python train.py --hidden_size=256 --num_key_value_heads=8 --qk_norm=true --tie_word_embeddings=false --beta1=0.9 --weight_decay=0.078 --lr_head=0.00801 --schedule="wsd"
Each number is 500 + 40 x the weight over its row's rms, rounded and kept within 0 to 999. Layers, rows and columns count from 0. Numbers have three digits each. The size before them is the row's rms in percent of the matrix's.

# layer 2 attention value, 256x256, rms 0.0444, rows 140-162, columns 0-127
120:491473484503471449482457494562530520484475516511511502486418461506491493561485497513498529502458535577606442527502520523471465505494520566498551469467582505540556562494496552463456505531490526482573422465490461490562570554475510488503526476472445572549486530492540470522450524555508463500516556499458528453488529429587476553475393509491534459510510590477529556498450479411529510452477
092:562498453534517494553497499536560503581585438532510519508526473559480515539551510386499443490523514485473489521483499517472478489457513482521517479450607482467573485515556574583499533465503548511489403463594487503533528548510506475430513567407485474532480486480438555536444468572498506439509535491437524525564482454486536575515512434523496498427504533493517532535545523507540477507454
089:516494521519500433563471492518539540536480345483515559498511464488518457538492496379554440457471510540493539627502539480517515486500499511464528522474508474510524468494527493533456484500491535485505473470545473467511522514490520499469507538468484453529517498439499496472552528497514517478499451459475500401542461508472558497478523441500499514398438565519454509524472472482558454487435
102:435463500451506550480556477472489494461497554481511560499530557567413523516503538563449547574503568497527475415507465501509529461516460493499600441498440519523459536509552509496489523551557456501432586608458547528502477437514499506547493437505506559433478503508486484557466483556471553565516480484550525496458526540474450508474470545525533510532521526501548483442517541456414542499527
089:507532492492547428475442490607511477547538395511503536459520494539537448530499494483517526415494499505503586584504519512434497485430537514515482527474643479514548508491483514509538503423465531502488446461520477488497538580484492467511510535487461463519510527431615531523508486597533547523483521574445473437458507428496528530498500446509491484377506516543498578508476535572502497446475
114:493522463510505563474581501463423485487479493478513447504454475438528592562453487536411530456533563482473422503487521504514476440500521527521488493545534491494509492495506577519482482497479485506537473548497515499474420518469468511455510495483502503471445532565529618468524506538577520452507536571453492487550457453477487522475416641488515517371509485448539461531460480512434470464516
100:484506504495463498486548543545415480486439571475483450504415491487507524490545471580496549483485505560489431520520519496510473443492510473455464519530577517471492473507483416519486510494538499510527484437429533442467520494475433521591535473414540557470467462513495496474466538397475580503469498502478482452536513567545480495552485562470482522575378418532516505466493541478506477510554
100:456506518515486439508540496482476486441388548481510530503497477455521547440517495500563483544510498541491505538487527491504500470438525485507557514522510526508393522491426449500517488488435530498456524518433497506470511513519486537539478414517480490388480504486551402521474487501497505481464461548506538462446516495446475444478427496431516546489486449572489515468448530448511498409542
103:448479511508502463476473529548472441492576418492471471499445459521548510512484490534453524517532474602565503564509530468484481498525492471527531510508520475435526470505465507473454505490449484492518450455458543463421497571526501463501509493492508517501497483477512520566536543491535509508443470508430484394551491599561469502497493512512476470460383549515520582514476505563549460477477
095:549492488532451463468430482549626548562461470512508467490490479533531448515521477510521482559495513613512473514424530460516516587498543494492481511505528498567489511482483591474512455512504483494579519513576502493492493484475513501536520553491451517613501530458531437498489492561484504553528513521455502520565503450479576484461491488533521420434530646560429575516565513462521485484478
098:555528480518495479546470491481538509541484412516492565492484473521493505484484517442568443447531438489505490483444502529489549467420545495534555535526586488528515545507544496573500517463435499516486467452553480525491514421466506503476514555511491494525510508415518557515479493562551496520530487525480509502586490373499522501482474444523499473404583540573477523508483503504558463508473
087:512513511522460544526554511462447476473522536466474451480538468496436497463515514496484575527512567486498538486544480492552448517550472519450505486521459588459519474479572473531443507514494532503430494481482536502568504461484486514477480466504476539415529474542428442521526536433506522433485509451547459519453530618486463508595457419484492487572470418526488420487484509497446517466522
106:547507487491469446518472528471566481422546469480491483503529484461526457446504519459565462523561467472471522501493586486507473460475529510530508552440616487443643440506599547491493562461467509514477440467527516535526524537556495531518489543493506434489509507537490477568542505437492515455576475551511514521546476431537506475503524380483457519505447457516479552545453476534551506483502
099:528474512543484469452502500570586495523481578520502476491519515560537498500486514484431430484505492543519484466511492531457524487574528489520523480498436505522566474499487470511505442561518523518498455439463467521580477453492542463467544464516534570612519504532525502445484550468497492513394510445455517576484467521528462545469386460471466451510463532581432457515537453414514461552494
108:518526472508493585559464495502501518520413467499552539489595501480448447478516492472512525503446505532546479413499472499496446656496479465491473509467479540527416521498499558526555517476535453475469512499531474470510544556530527532530492476443487474476498475525531476463531549458498472519516517458443481460453477540536547489540542446390499441524490469404542434524527555518511548425534
097:454524503523496511522472502565518482590531360487505458516492500486591514501473480435527489506507476576464575549522539469482504456477486496479474497513586454494519518540502522501502487427488489509564453459548459482490516504527477516534516536531512407470498521489534539580515517565530541462494515518492476499610523417550532460446499475473483486338454536500483549549469525563492501470478
097:537460484448485569549502489542456491551437506463494528518433565461562524507447497521538518569479575508535419455526458467500577497491514565486580482520537520528577449471552492426515522547539531477506488474458515508569516504474488492514480429467514590495479511511469445505439530539422487448429538509468526504450482516504472575458422533507473446565525509433511473508479460416446487528530
097:514494538518465524544538468458411438581460458465491532508517544495592479518474476478552511530529534516467616498554501482495484546549472497500541496538418503491516453506559514501545484488509505469464449478511520480443478440516521558508524516492489483463521522488450525489527507472459531384497525498479519461564462654526526471476498505457542469514469457471492437465512461490541471571515
102:477488504499529485482471507580517512442527507502488484459446519486602505491451503497435463493453491599468441498510495489489465479465498458489524505469520504549506408499496507501437533481490564461543478453477509487379547514531494471487501442548481561481476527481583597506443576511480483530446566510513519521488533438453486470541407503440497445430447514501482518508512509468433507450491
104:498525480499531543581502524470428468508434527513494568509510506476466497435545502554526430550515545472506531454480516504512510524481457547492443500476373525521416540487460579517579492473533496498472612539467501504466457427530492483581468531544507407449486518527476368509541438474562494490522485434530568501499519587511506474450569461546510560579494488531487461489480491488487489494512
098:499528516510541451516422505506463511492529523503493520477506466504505504491455489527435487495495444510509459537497517505474491537539550452472488524480455496466458442502465499559528486457503551509432488535476457518548449472526492504503497462477468531524501489466539527541543489564486458479512379502452520522514457509508493437491556440473480403491458474475485451501493508538422565419534
105:495513484515520463491477500564448482467538578466483514513533470504446473464486482529394474593479481507554474527549491522504547445479508415522501504496442507429485425519492481528554487454500523508435563493491496498495488455509499473572520501457444562510529460523545511481520534500438486460571322463494482470503485534520495491469478550501471424430435404475521432511456490495453496497502
094:471494459452525522489594441516395513437516517494491522512546455488468450541506500549480493566425543533489543470520456535530536547496555501471471496502552472524533521508548542462563514520491381529479549468515549542555535501486499546533507487487511521388458528521492421527461491566498477442537499494488488467462515492501454529492467454549497456475455500457524562450472532510506522465488
# layer 2 attention output (transposed), 256x256, rms 0.0423, rows 140-161, columns 0-127
109:560583507519519559482584590431454479482524507493468482421562451500512518417466461513476475531503481464490556526567470486501489445479482498460493503520547452486490441519520570509537523437606509569484506488468436487480391469522506414554377516516579483444431443545478531507547502549504483488537473514520469563480441470468502533505521521519482475490475518529461550447543497492525502533545
085:443492554468454553532503542480464508460473517433407483508431527535439511494449413533552544569424456539508536523572450418457489545582492497442606539544469501566417509563470548497537546557548551482457479548445462454456442447478492480479529551519508558490473457547535476452497516497462476512545511484518489507463543515494515430510551566547492503477520494538507532495533516504503486487520
081:470441454536513606504596480469454443459473531471408467500475623511492537511508407511520542541481533479546443503578493565495543471540499470485537526513499516484469503503475474542551555584620500470467493452416505464481439521535501471514457536487485545524477463532521482387520487539478435477490514421478455572484529483478499441513491629485528510535459456493532517506539500507493498492539
096:550470495514488439471435481562564551622501467459542553527531416476530466476496519473466437454515436437461445502504498475551475522505543534481387556417563432509527556476488522544501470442522490547547474478532512557552590524476516567470512476466469480532551569523464539577529475457534527431496471477522496475500493506542502516527560395476501480430530475484482442537498557525572449511490
081:459496516475502561545610529488474462429453516478366444518477547511458517466524505549550539545565520493557516523546510500449499477566511516506614467582467536495471497509508599532541531549581555530477487526462420425466421453532482497500496517497533514538461409522478454408488503483459431513501495548508508504516492509488516454461442594561542505575528520497498500464485498450453472509511
109:564531494470571487519408509544541464515457515477492533506479498536555470447543476451524435538507462506529551542509495448438503535459587432464567521529517491503459511567422481449505484457575425470488512494523511469494541453502557476553446500488502537563528563488580411554473510505463516510490510429530526463518488569535481487444539468461506533531450505504405505520510518542514542496520
098:548563476484498473481528410432547494516520491568525509475574420487538499497486567517506478507612518479500473515412528503517592484474566493472442455486478480484518598488493429495466466459497517498522512451552473513464500499473511449525580453525474511542597498470508512572453427521507480511542504475455544488499538440476513485462463515464587504468548562503486461612520505514499472475405
104:571531499452506476533423417520499440494544512497538468515511527502471501521482541484510483450559577506505464517517479569529512466459485493494438480443544461509526524577486519521491467460624481521619439436542504457503453531507497498512503503503469455550569524463446613447565458463501437505520520555534447496582564539489462565497550492478480490506544480461415519518577449551473486566548
102:507557398495515584495548475451509537557448488584434519506508516530464482490518440532582503527534509413538506525445543512501570482472559499510498477543485540490501560381519468545473534571578580458470506565505467432498475420480501429468458503476483502509449531520519560499480448520520469462518483510467476535448509405453490499512464567520551534515542537456443442435474493420509526476472
089:416473506528495557542587626446435457466502552452470449527538474480469574522437484510502476446544478480477515520540579525454432511554432487473522503473504519403563462499532545514489535477489513486444545457410540473505481478513491484496388476520508514467411480568516527462511551507512518450517496469518520520503446527482500520513474562481513527531465463450526533474456470438501506495491
092:442398566488566581541558490490451467429510497449415427485498564494475540518529481491517560496500547532520545515589527503428457467595459526482551515494488493511478466538489511501555510526551525489502477530461538474477411504507540516545472500482524558487467452547544458421504514487502467511491567488464560443519472518495480438500503578541525503536463490523504505478520492525531464505514
083:514519438512469462478477413503521513589503487560539569553453452450521489469501535537471468491517470463490468455471448534520591436501505480565467498480459443551519539476463431498511458459454483527544496533555459548515574486500519540512583433497453511544576533503502537557463488454483491511507482519487422500503526452512527518399518466464449477481521538463508475536449517514533568500478
100:498546529468472550517541462468407473524503495511459440494473498585455492536528513555530559529451569543559505475554485578512552513532476509537534424587494535538450514482512547469564489515540601429524510496494446454457408489477447377448505487546468491514477484479538500418473439558501485500440565537467456491483546480421535521436449634505514455495547507541511496508565517494566557534488
092:463460515466545504463523535417500484428524508520530483486492501506468510477438499599439546411529493530459542486466492525526497590433463518497470475413537524513473471507506462488507430505458486542518578538519525543525526501519557498561436558500498486382507491535434492560533487552475466479585503505495503501487456459557484468509534491496441527483533519509541521466514516537430532446462
104:543460493614454488487523528472554552529543467442501506559412465511463506546514519481475435549436430503454503493504496438556460437476440503449494481515457455491537518526511457468498516465411437553479468492502505617530465504584467494504449507547602461547528508511450533556473501506493573515484495514552511520507535498482448502502440482547463484453484467486552538522485478505431473527495
091:449532471503513550559543529455467469467456472446426423521478528476417511461544474521555531522536527502563539484530535588467474490523504473500553517543474577527505503513487544531497511553581537471433528479443497444459438450482492432473457521521467544553419433537520455385467504515483499508467540492449457478488491509443505498487401565521562511546451514469432505456490486465565428493513
088:523574539504511432437534496445463484481528465563568487479521348545524508536550509473430459492587447487383520539503493468530564483500516453454472485442486385478525502462492463509499461456556477568541512539482507555490574523515529475524361518503565482482514517497507526597522426532496538467554450465493519512536490440567493454543553480476478509456486506509526503530540501500520440464502
087:478470493518446462456462465489501501539518521486539476574502510522451488554568458439506468443530424503462469434432519560495561507439549461544413491455480421448516543514470445477462493536438515457487523537505613551580581461497482479423519484481496572506551563508551510493461460526479490479514474432500478476543521441500496463528503495486477544393459499517556491550494504495490566460488
092:525552498483540546498515520481473461538469502524500487557507461440461505355479512433531439531582526428497514548515496448528551559471508502491531512542523502475472564519488563471511456464547495467528536516520471472522465493538549517578438531485541478492401509593476481474543483487537550469450427556509529544536482525540459482466522477537465453482473531487495542506471516509553471529455
101:481484489480480418496413434561591517530560505499538522445506509547501471600593520478502501446461538539430441510472530474575427525510466492506457518491503549487559459498482381522436508537492493529564446439498554511531518551533439512405555412494463511548560570414541575494546520526476478505488534538495454498529547480466494550556499506452494513509532453485499495476546464533431545530522
109:430477478439465524463486473473507569484505473534405559574471479487503502573495439545439520497474594438554531467582485528493500542487418564512517447542483482574450470554482522471496518507409482492462493512504461506522483421561517496519478511524505518477513518508492544518464537581496574509479489532504526482512491467445505477462528502421572486542500500541548523459460548502471594501459
106:520512477452459559451489496510495517496437506469516547501462491496481465518459447543434536566517500437467528472518421484458581544529452507507500419499552508567408527555470492535518509530475527449456476495508475470552498524559561463519565554555564510496535499532469533491484500630481550486493483420496545558468547482505477459471475507487476466527502461565478520506551520454503482533507
# layer 2 attention query, 256x256, rms 0.0532, rows 160-191, columns 0-127
115:390511493526557502548496521540534476501469518500501475562455453473458488425586485496520498492451515476462465540503526512456456537424460435476499443450461458489517520467519417447532550584487512517520482399456529453568549501460456512478519542507420517515515523582543514476502496478520533462487528510443467527478536463494483530447523549454457455585500499532503480489477549522470463440534
159:557478452480457513447492547506507529497562485480467491467441456530545520542493472527532515547570503516566464455510497478464465514512478527535526486454446550504532463506559550473484443427508502532465500535538525415484552478453552520487496513504545533514525485445444499461449458552469480547483470444519528446448554565482478477556521482568479525479532487491544478613553527482531574557487
160:544407450560466500504548585497559491523501482423387524427473452548492529517551447521525475543574467533503448470418479412429538513466450470497467517519440501524486521561506504517536485482454511575538592504499474423526542529517520557498412491489395465494536537439567470476568513538536561461463547437506564507528566527475500507570476506473448448499515540479505516535503516470492549524570
098:527513469507491505509413547524420450513514513553470490463440563493530508508587503501508517477526569492482543451493508495543471565502504475569496532551448522466526489511507550499496554468481544420489488540460502469566523534470503566515458455543477433506521497439536520477525508553514506524507473418530488454554505535492528479461590481464461582495494474600481498500546518537476537482513
157:539491473567563442492485529526495485505496488499512515527554481576439501503550446462484395536515462494492526496489496495463581398523564472507579511515503484453536524459473528534504484451441516499496532560503565516486471551450527609564493515506520504504477520478521434539464485500509513475493508444518548503490486485493537422408479543441493531407453489535471486508434461497476532457526
081:476532497401438488530531485469514489482498510493466449449559486460533508436443473554502521558529476489471472487479480458497536556476430466496495502434491494494417522569445466503545514629493485574579499457472426558528541493590462447493475521441451483479531518516526520509504525517534529478498484495484505539513523502521512484475532540495534412588571566460486520511558508441561470497500
140:442571569443514506511470420509565528436503500572582544604477539422555490504490561482460523478478537453521550507544558568568486506586516532504523495490528492500487452454498518449519484457510529436469445508504479546441481446540474496463581500510588507516433475541434525534454502453468500550525489587467446476473455463545477515462506525533549539521530498529503502493499499512531463499449
086:497517490490478574518483480517503506486445468489481509503482576532488506575469497495526490461510561550479458558433487533473539466451473437519506461526519507495573458500465476608461498536463441499507501544478513564498514514500462453503496535539528494540483538573495527461567504477485438503520546464477511536539452411487493513497461560527483402419525475457507500536537477479465501528495
089:530468481442477523476483494398384476528461447531477482410435498516519515486561544547519510472486570520465580503526427549558450560357535477494435501533494537522471528515490535500497475516528535470427511543524505476542503524473547533476521436559481466484492529504422524542554576470558478543494487467531467438497460588495462482463525483479576567422508501546481488490490503532488518470488
083:462520516486495563550490453483487409447460480503452435505502571415435634517459496520480433503554468521549549487540485507445547556506546416544490536521480443453590494485517554590547476527479514475444519584471445494542503473556462421521501459494456470519500493448534486520498495431543493461494520521507499520456432611495463500496477523563544563466517530521505473545444471527482550529535
090:527495452516437467463421540540456529507482538459439500433484492470519523495519540460501561493489607469470554476537462571521437511494457531494450499554469575457433495510551522492463507463538514470494462475515481489473502516511452502478519479527522559526538404493502504538486506555505384478515436428496498510506531541471400556557554466490526548465453454403484476468511491501511446549529
096:419508508472509522544508476468513528416464515511510471526526533496530549512536538489530476521534521507493504466441478488549603491585481504474492572482520519489505526481513534442556496510476488547522594469518458533494486481517451506463498545577509474465444504538464483500452457467458528462454565552461509542491530485545471554479354557512478428540508553441517533475531532500507533485508
084:517517496553470539457509539439521432549472482492487503440553448571443515470553516510527472439541405518433483444441474483517460465434476519440482532540522499495522524536477427536494500563512473509445515571547475502566456541501520482512503491455422487468539572550479517449513526513564529566508467509485479624515554470478529478517519462520430477490491488517486508455540482447478482539555
090:507575491506508484491442516564564464560438486561470559490525480563550525504487508466416479500373454474502473521439524433456521462492515425495475498488486482469474466540485529468546456510461538467517436448534455466507545466505459494476459557506548541511543511477505528587495523591482531471485495463531489440469528454537477448527535493527506547600489493522537563518456429531571511573581
084:512486472505494513482503482415604454487471431516524521509508481587479539438519523557401549469501478467496545530476457463434518571466507432486423431457445517470388507560507514516470466521501531535571536473522522506490517458494496542549456511444501509490506529521481534470540572484514535448438521473519549577500459501489445470430492520465482481531509458509433494497554526446522527533506
083:483467526509468509511499500457492467463495467478481546540429482444491504503476529513405514539525555504518464533524527514488497525436476490527447453548473527467543406493550549474499472515467558478510454525527552467547512423550522517534534475541511413481500481428536507627531614460520497442521479552519478517547475551434436522424524547531573504475482497499464501495534518478536484563490
083:462536512460476513500447500504527562478516475490483516477422466443531513498494521468436538507540594464552542556474528566448437522463454485487478477525470524524449456481576532456538496438475583461478525466475499452461502507502534533551515560568528542485462429455514494506502559502419489490512459464521549433530456475472501485548536480489564520422511523455502485496524555587482507536425
091:483431544496510465507515506448556509503514471520539516544528471505564541466502515479404480556487450480513479538511563454436487413540546467476515480440491465543479500501471492485509479524481531560501464486481489507517532534571492499525490523432520443451459574462561515533549549412540564462467536552499547395484440485557535457515467531445486472544512505501524501450484513524445492406469
086:463487514448472533456496517515541459520536523457508525464470431440455483544450539490450579489479506500440502495548427569470488566558454574496503465507509509486522476550520489459540467465525513456513457503550412457469468518538504504452559544530563543568516434507557490509467466533506390479468449480486522487495526525483433485543520522567498497500453514402492501447465532454460502550443
087:481525473530461492440422478472538482472461510495519462493397563565575480498530520537499496497532589464490520551441512599498537527470471424487421498513454531465496483484496548551467488441469488426477513534505548469538542529463462476529540566631504498573512469434517431434460487580446542532488483444480520493499563460507480513444525550505558548394507480514480504575555505457534546500458
080:532574533460487472526475536476513531548516538490519490534454472505499515503539507426499473531524439510434454556465479509549534457498489518411437568481532501514532530455549478385541481422517434505446520462549486500519503493501482446473531578580500488451482494468512498498502454524504526506473455507488518478471568541503548526532466473536525434436430559422488556461514500532551486552439
084:547508493528555529500490507547540544525495490510533435478532452470458524432538470491552456556533409482555438547411498407429591458538582495480542538498463435473531536486563483480486503523517499514509442496509482542501507452505480475535457504450484553439550514508555479480500469457507557546540530545510497502481462502482532477535504478578484485582515506473528489476460489487461502518542
091:524519538498507500502519443457506494450498453524512477592471585472479556529537526485476438502544487500573435479503502538514503481548536462480459506485486472515606483429538497515510447502532490491470495589505452507546519461496475524459564464485464502534473484486424498475454450475546510558504539494490491474469512545566462490511515501526561518448539548535492438609433478540540565518467
081:501508496483560481552492468474503521489491435507501554512435503447510574538521496511436522447524529489560567480536593562493476525475492487541467449486554510540497445488489576476534489493447541504439535506488525429482493513528542525553508418492460498516426525463514518552555608422493524465453531593515528505516435534460486498487438488445555538447548522513552450542518524532490513478469
093:479503462526510482550545524437516485465460477480476524463469502459530544484505492453463530478495546455548551460470593484522466497483431506506423522513492513505445472543507605475501481445421536492480536520500479474500495477521486521503467438499493453463433501488481551566540607462505532427484533548497541541545483499471511447503503454401488462483572493503537468472516503477482489508498
076:487520504400474456493500434510508455521517487450479495502472433503454495500524527529477467465474503449512471550524448527506451582461462456505492405478507509510489501499490412576514506626442571501556505513505502505524512533481515477472523529452519529608432468476440505484528450453535500460502589510456486495475538530571525465484519514495551513444557460468523446526554455500511504467508
089:557473526494489502455456556561376508553486501529511465569546468542506461527448517556463452545507488509471500543518461475467553506515520487465532430504451504482471478453527472521547523501488440522524413483511508537510488475431486426474536531459501520507563434504504470497476373602468448507495435455522516448480566542490532493498497532477484507481538512515459444517407521458477494545518
082:473500545556583563446498459492547553517511485535541500534430473475534464468446526564512459490568478539486530469479535454536496524574498506540569517502501481586519498467562480495522486434513482517444532498488547511462482472430503480454536527489551550571493568493448513472446454478482568548452500515501479406481487513489527519524543483540472552534537514484586470612461513487495499529472
084:487512460487476497462500532488537566627449579494540497466465438486557439471555511448520499502475456438433508570485475457471473530496444548382519474488439475437384510505478416478505496472477460526528534424498456512534501558508429491505515543549464536465470441533504466486480507531449447493455479461454547476509532459519530543489539468482475394520535513420467514426523516492514460504602
090:443488492518448515416482473515446539526480537455485423456462411519450465496460495544494563455505524473455476524484437530504461506463473554432502513513500466446508513515494453462515476514569455479494513521537501507518475450460509469473487559493522529492554454564523533495439449540467482501573401472514475537486564450477441442503583490506475437448476492430476482435515538484452480480521
083:453457508506509496480452460477500580540512474489490480473445457487542510483528502550491670455510536476370514578450435586538500609481497525506516496545531557496518479523497490429498511513512500486507504466529501484509472446542543514490511499609461551491510556564491493539500504441503419463512429467470485451528429537503515530486475515529510506513488452473500496463584523462470509523485
091:539533484498500445501466555488463475483471491525462522448465542543463501533673482422543533494478571466482519472602507562537525547500487557536517540524528493454488452495515456416452524514526487485469534494579428470507507557490501545447529460540474607490505499460467444426440500556457457553483455413469524471489539504469471558488503456526482492514507453537492525503509472519530524503534
# layer 2 attention key, 256x256, rms 0.052, rows 160-191, columns 0-127
108:525467493493560526497502441510492483525476477430478544468371493474515485579418523508455524515456510514512489483524506470502531469511426502544482444512511571529450486522456402441492470539475447532537487505511454462490526460484532408508525493472482515483563538461438543487522507493536506495455576523462488525489514542487579544555523444486484429523540497483532522541530539479501501524527
129:523456430500539445507497552539505518513466501411358528463503449535481534521492431500479465493576467528485523481510532425392528488464487452559485486526464485582513495555478488507563487483446491597493509518497470471525528517535539518537474508515475439488567570463535488517537526502524533453486561442490568552516513501466543499509505470480422469463506568487556539531499546464459503480503
088:410544573517524529489522419480500488509517504557484586548536507518503528523486578484466484382560523451476524537475549484459469497511553510455507498621491504560514480455546482530513533523570489404495526510483470519496423509500482500548556500550466498529416480476505521469511509446527468485518544482492464542524450508519474534524503458484470484517461512446458520496442532528415451483445
084:439527525480486548578441463404495538513514464476535538533514550473379519508469454496514490476447510536526467525563483544488539502453464510453454552491507501473580492502496465492439507472573465462503580495465554477444538502529530480524433444508500511470553452551508491523502468547516522489523561475483477466532565485508458503500450530540419497523483414549540485528438525520550568513506
112:487544536539508511551459438488440471522452418518562517554524515415508505506519533455479502509470530503558472506541501543604488443554536462495470533534559517516480458460506439480468530455523459436433464536521497511501508396430532417472529435500481465492435437499490594485573547437530470508493500571503461505483526504512488565488479512505548473618483455464539466537480496559520491517519
052:480537530443510575557460442447489534488475457540575469598510493431479505474525555501507526536468493510497543542534556553593521456501528451490475523445555458517435485491509461462537534563466524476462473481532454572498453422493484435485572498488564501470458447477469580538538516438520462505488519531482386489437494453515536546496542494558596494524535441476505492526535472537504495439480
139:448537627478484570469529426465517517503538527591569521630498534498533479445495611553491499447453502498422470528536496602532470509547548514442503477529484474499493498359528479486473516489549499420479511473497512540476439510542443484492581512516547565486393470528440512485471475470488438489538500495502397488486478530542469531539506526506540499498466490479467455423464540536457464516454
077:551532469452513465492440543476479468465520477482509511504499480598515508512505561441433514473529531628524457479515442582464436478425464461480551521477494552553478414518476536529456530568516520569449566463483506555517460567532538436556551572494525507545460505450519499445545498434497536499501510487486448538539496487453518502498478494451476521549419490568473493532534460463494493462473
075:477486541532490503446511414517455551428552540498491524433508469582550510496435458511524517495509555613524462488528475497496479491469494442454493478531565541568525507505566456548519527584518482506519516532520537468555426435533562481453500461497480525505497433527482533546493450460512514516564498495517507451518533442470459555484515511480506424568497521559512533550556526545497557467450
077:535522532531486505545442458481462512513523501492531506475544449494512504555595561455518522520566529526481467445447538494516500521435483503574518525506427505568439494517475502446575564500501491513555467462444520524549505502521480438531479435553463505489486505464562427523444492536463469546509540534456526485509571568504491496476430464468512509429477458483456542540528507577465519483489
074:527540513533560458505478466533474498521467484492536519478510551476492438431550396560498515471535508486500429618554502511500551462522523517405485490496523467469505546505461374514506459446476510496535453494472496516497544493480484462406523506510552527551503475554507517430498515583496570434494536502541544443452504475456506539460488494469548432480493553439521517551471520457560537501573
086:407530517482501523522484510568485460535471535514464500474523488506534525474638562375503479543544530468535521506498509477492458499456437452450484482498535535588575509482524515524430492645523499537488479502476466537523439530521513527563528501469485497456485491537554524493600506473520492517531503567516468469483471541485527488417484486452551453469468506478497485485595502589513548464542
082:588499471522460470504480484515511512469505477545464457419521486549489506528441463523535558528468513507477414531431466481492518531463501499494474518454479530551450492488494576536514515482523495418491546462508502467508497509433484493488443516505500481552597482487496539530463512517423499515503453517510519472561571466465433401496457518557507468608508530482531518534458436523512458510570
091:541529500473507414482535565480424557534487487479467495496510397514551487481499498516464521451615540494442462489447489517545505515429509546456410520495509457513516526522533520549496486513522489446463525561536441552502541388498432464523489494576543529524485498485552482530461569511488453498508475440546543479455495520475525510492485415493534461482517451480463503489425518475523519554579
078:535493514448483491479482554553485418451468564497458467484550507535537500476534491517513445504562470492512498572489438570612478536538475488485398423468507536522439551522507549410494504495461526473588479503482528511518473522455500464457465526556463528479583530525474487491529464487477519533520542506502464520550516501563467525487521469531538462536470506517446513530525421487582489496527
082:493518530452507538526497466490484513510534488443515520447483410551506425511482448506393537478587528504422489472541521534434474445530529491519565526456540484549462592489520526555576516514502531539481509513507506520496469425476473460552493484531615555434478499575377509562446505422529539486511481509482593459382506585475516488506564474510536502560527451500468495532519546513556516545444
080:455556493413518481513467491544471441518462504463523523490503512533473497439532497509462461496561489516539519498539563476500509424498495478493434424500539534485550484468462456515475486521499498514494535529538495565476516480525484477441549420507566556431444517534463550518429446438519473466437516509485480506503546514432494612456494427437561451365547480523499500449498547506516539488467
085:509464496388424461458502528516508526572462482472490524506470463437517538465415535535488473536526374479438540512528542513500507531542556463551541495490566474491514522518517428510459543518480523536465513469536454477486458461554542579480535433480482562529465506544469489500445493473538505503482514510474453452546485537528489480549520524505465481376527447559426448511489509478530538546467
083:556552524485556438504416462513570474470472488452492509507561482444490512425558480484504454468463518478428516614540541480541508485467640493445530509523463427497493490521498433568547511573485502531576481507446452556508551460559481518438511499498484514477544485525480515517518546533483439505504574493526496498481504447465582490467547503460560441451480552486528516539488543538446512491527
081:459564488447517534570447555535452440513485562502466517463460572520459557494470512508529462440509463556453469479540519559485526468461430471540425483474507490523506475523510495482508505519513500462478581508450557523483582549574601486508456519502575483433453480506529538478511445447444552498491561424545481527468545511461542500489469479421502445570411518449582507528602454532554472473513
081:485511524498565496552485495562511553520469525499477510396522492459479529477460543465489516425420450514448472502542592431450497467486473481481505511544473512525551499484536427592507511545525484535408576498534442512579431504549505513587527477496577517493474498539509482559484481444456499496458503516542496437435501462450592463528515478519567489479576495460454553426517552573495499513546
082:511526547563447453515560422465500470559464512522488566510552491498489553542477477474511508563515498416551524437432483452527482465560496503548476468495519551513484517546472514483589436401555511435490473448509431498409490518481423497448498486473457515573587540491480480538494436550486511492469524465453573512474467554551522440522506435592508520494525467433454541463442497461517422505525
081:500550533478556532568524468524413516486513552507506476549487487444556519527531532480475479484528474546459494478507527509478473507491482456549572519516487517542450436487479455534562486506497477544467508506539488449521455498643503478535540462507542493525485550425532517591451469509523517499509542483498491469471513558457572469542520483544511540447471535517476526471555529548438509458476
071:477436527453454426482508492523457447507513477463513410537438494614549427522501493515475491542567442630516485477498479509468505556501523475541526461512503556471578488438523564499512531520407538559475543492578481506474481486491512458472536510498544539493464492503463478507397460544577515493505439514474507506542535514519479561471532516455565498379504527577467503533507472527565516463409
076:440512476526439484496487494496469433490515464402479428553449551533547464505524468464483417563531479538557446495437453534531489545504539508454525488474475517432512494473520523509470494575468508527519432548473555492501458494457519544465486524500547594451561505500461507421503494564531512494477468510497446465498558526457432512507490484520509467517487488469491435538489402559571518456495
079:533473448480515532467521502518494453534538532516555472477497409507525562514529496477525476518539536418558509477599446554618544504474492483519443445538504545450490527533458487508516542548505501491466559493504476467533488464534519489488548441483502462508446487534530494525521516585451493463452514474549515580479459409501482547480587487457491427542494484527501511533480404594509509456517
081:523517525512541568459562590482465496487488491506519548480542497440459531556430491520551526492496454478533538435514542563535536547541494548532474587506517453536539455472502515442551489390519480516518514464533441460435555566497440492554507560444519458538486478446535496398526474562499510503552515600514520504446503480527514456496512432520482527509504492490465528473489533430526466461507
080:503449546458525452488466531575524464544522527505442524559500487501469531519412491527495462550489510520504655429562558527512528498512424463549507523476538458511500460448462573485516468494469514457506486476506521577426605497514516587469498504442528434455592426541542502526585453508478524424565505513560525556544518557505531499495518466525444459548529546527584549424465571404442464497466
076:482553477466480552542484606495542490525461466476474576454531568412602535500484521462603452488443449473441460529485507501491509454496485496411416477465522504471445502485464441531498499500538500516481479566492463470496461518479440570428522496449488525550489523506425555403531500535522521432440531484538436554518484469488487572556505472511485473412556494463477494497524458524593500496568
085:504575459574576504518494556511530527460501490553480463505614497425508454544520441440538488454515517492497527492441501530481520488512454511466425496551445469550449490516467423523501504497508512488495498538445492498555437454495446498489487502487460486546539493478539519472527511525530457470532545511470459529500527367458500516453487488527512569571457564388480551395519499454478469449549
090:445520514500551457503485478499505518530493527541477552457569492499478502484586472446502509497515476513445578555512481478397502483507495423456469454509497501545516528491520448512507499597496512549463485490408536517495409508487527536509516449462451502457549504559470431609527531383488484475558445511480506486501481490534549502456537510455510455509512573567463553479554514446460481432521
088:462530475507485514561480433451490536526431515488497466483552478542597565487571508504538506490450537515521512621535465417467454452427526518435508509571495541500503550476453456502454495490492467468460502587495482486489491485507459465512442469482416477484526502547515500538550526540515444523520483444504483513578486476497492503440536517462575464437473513526509497472496455540501553505483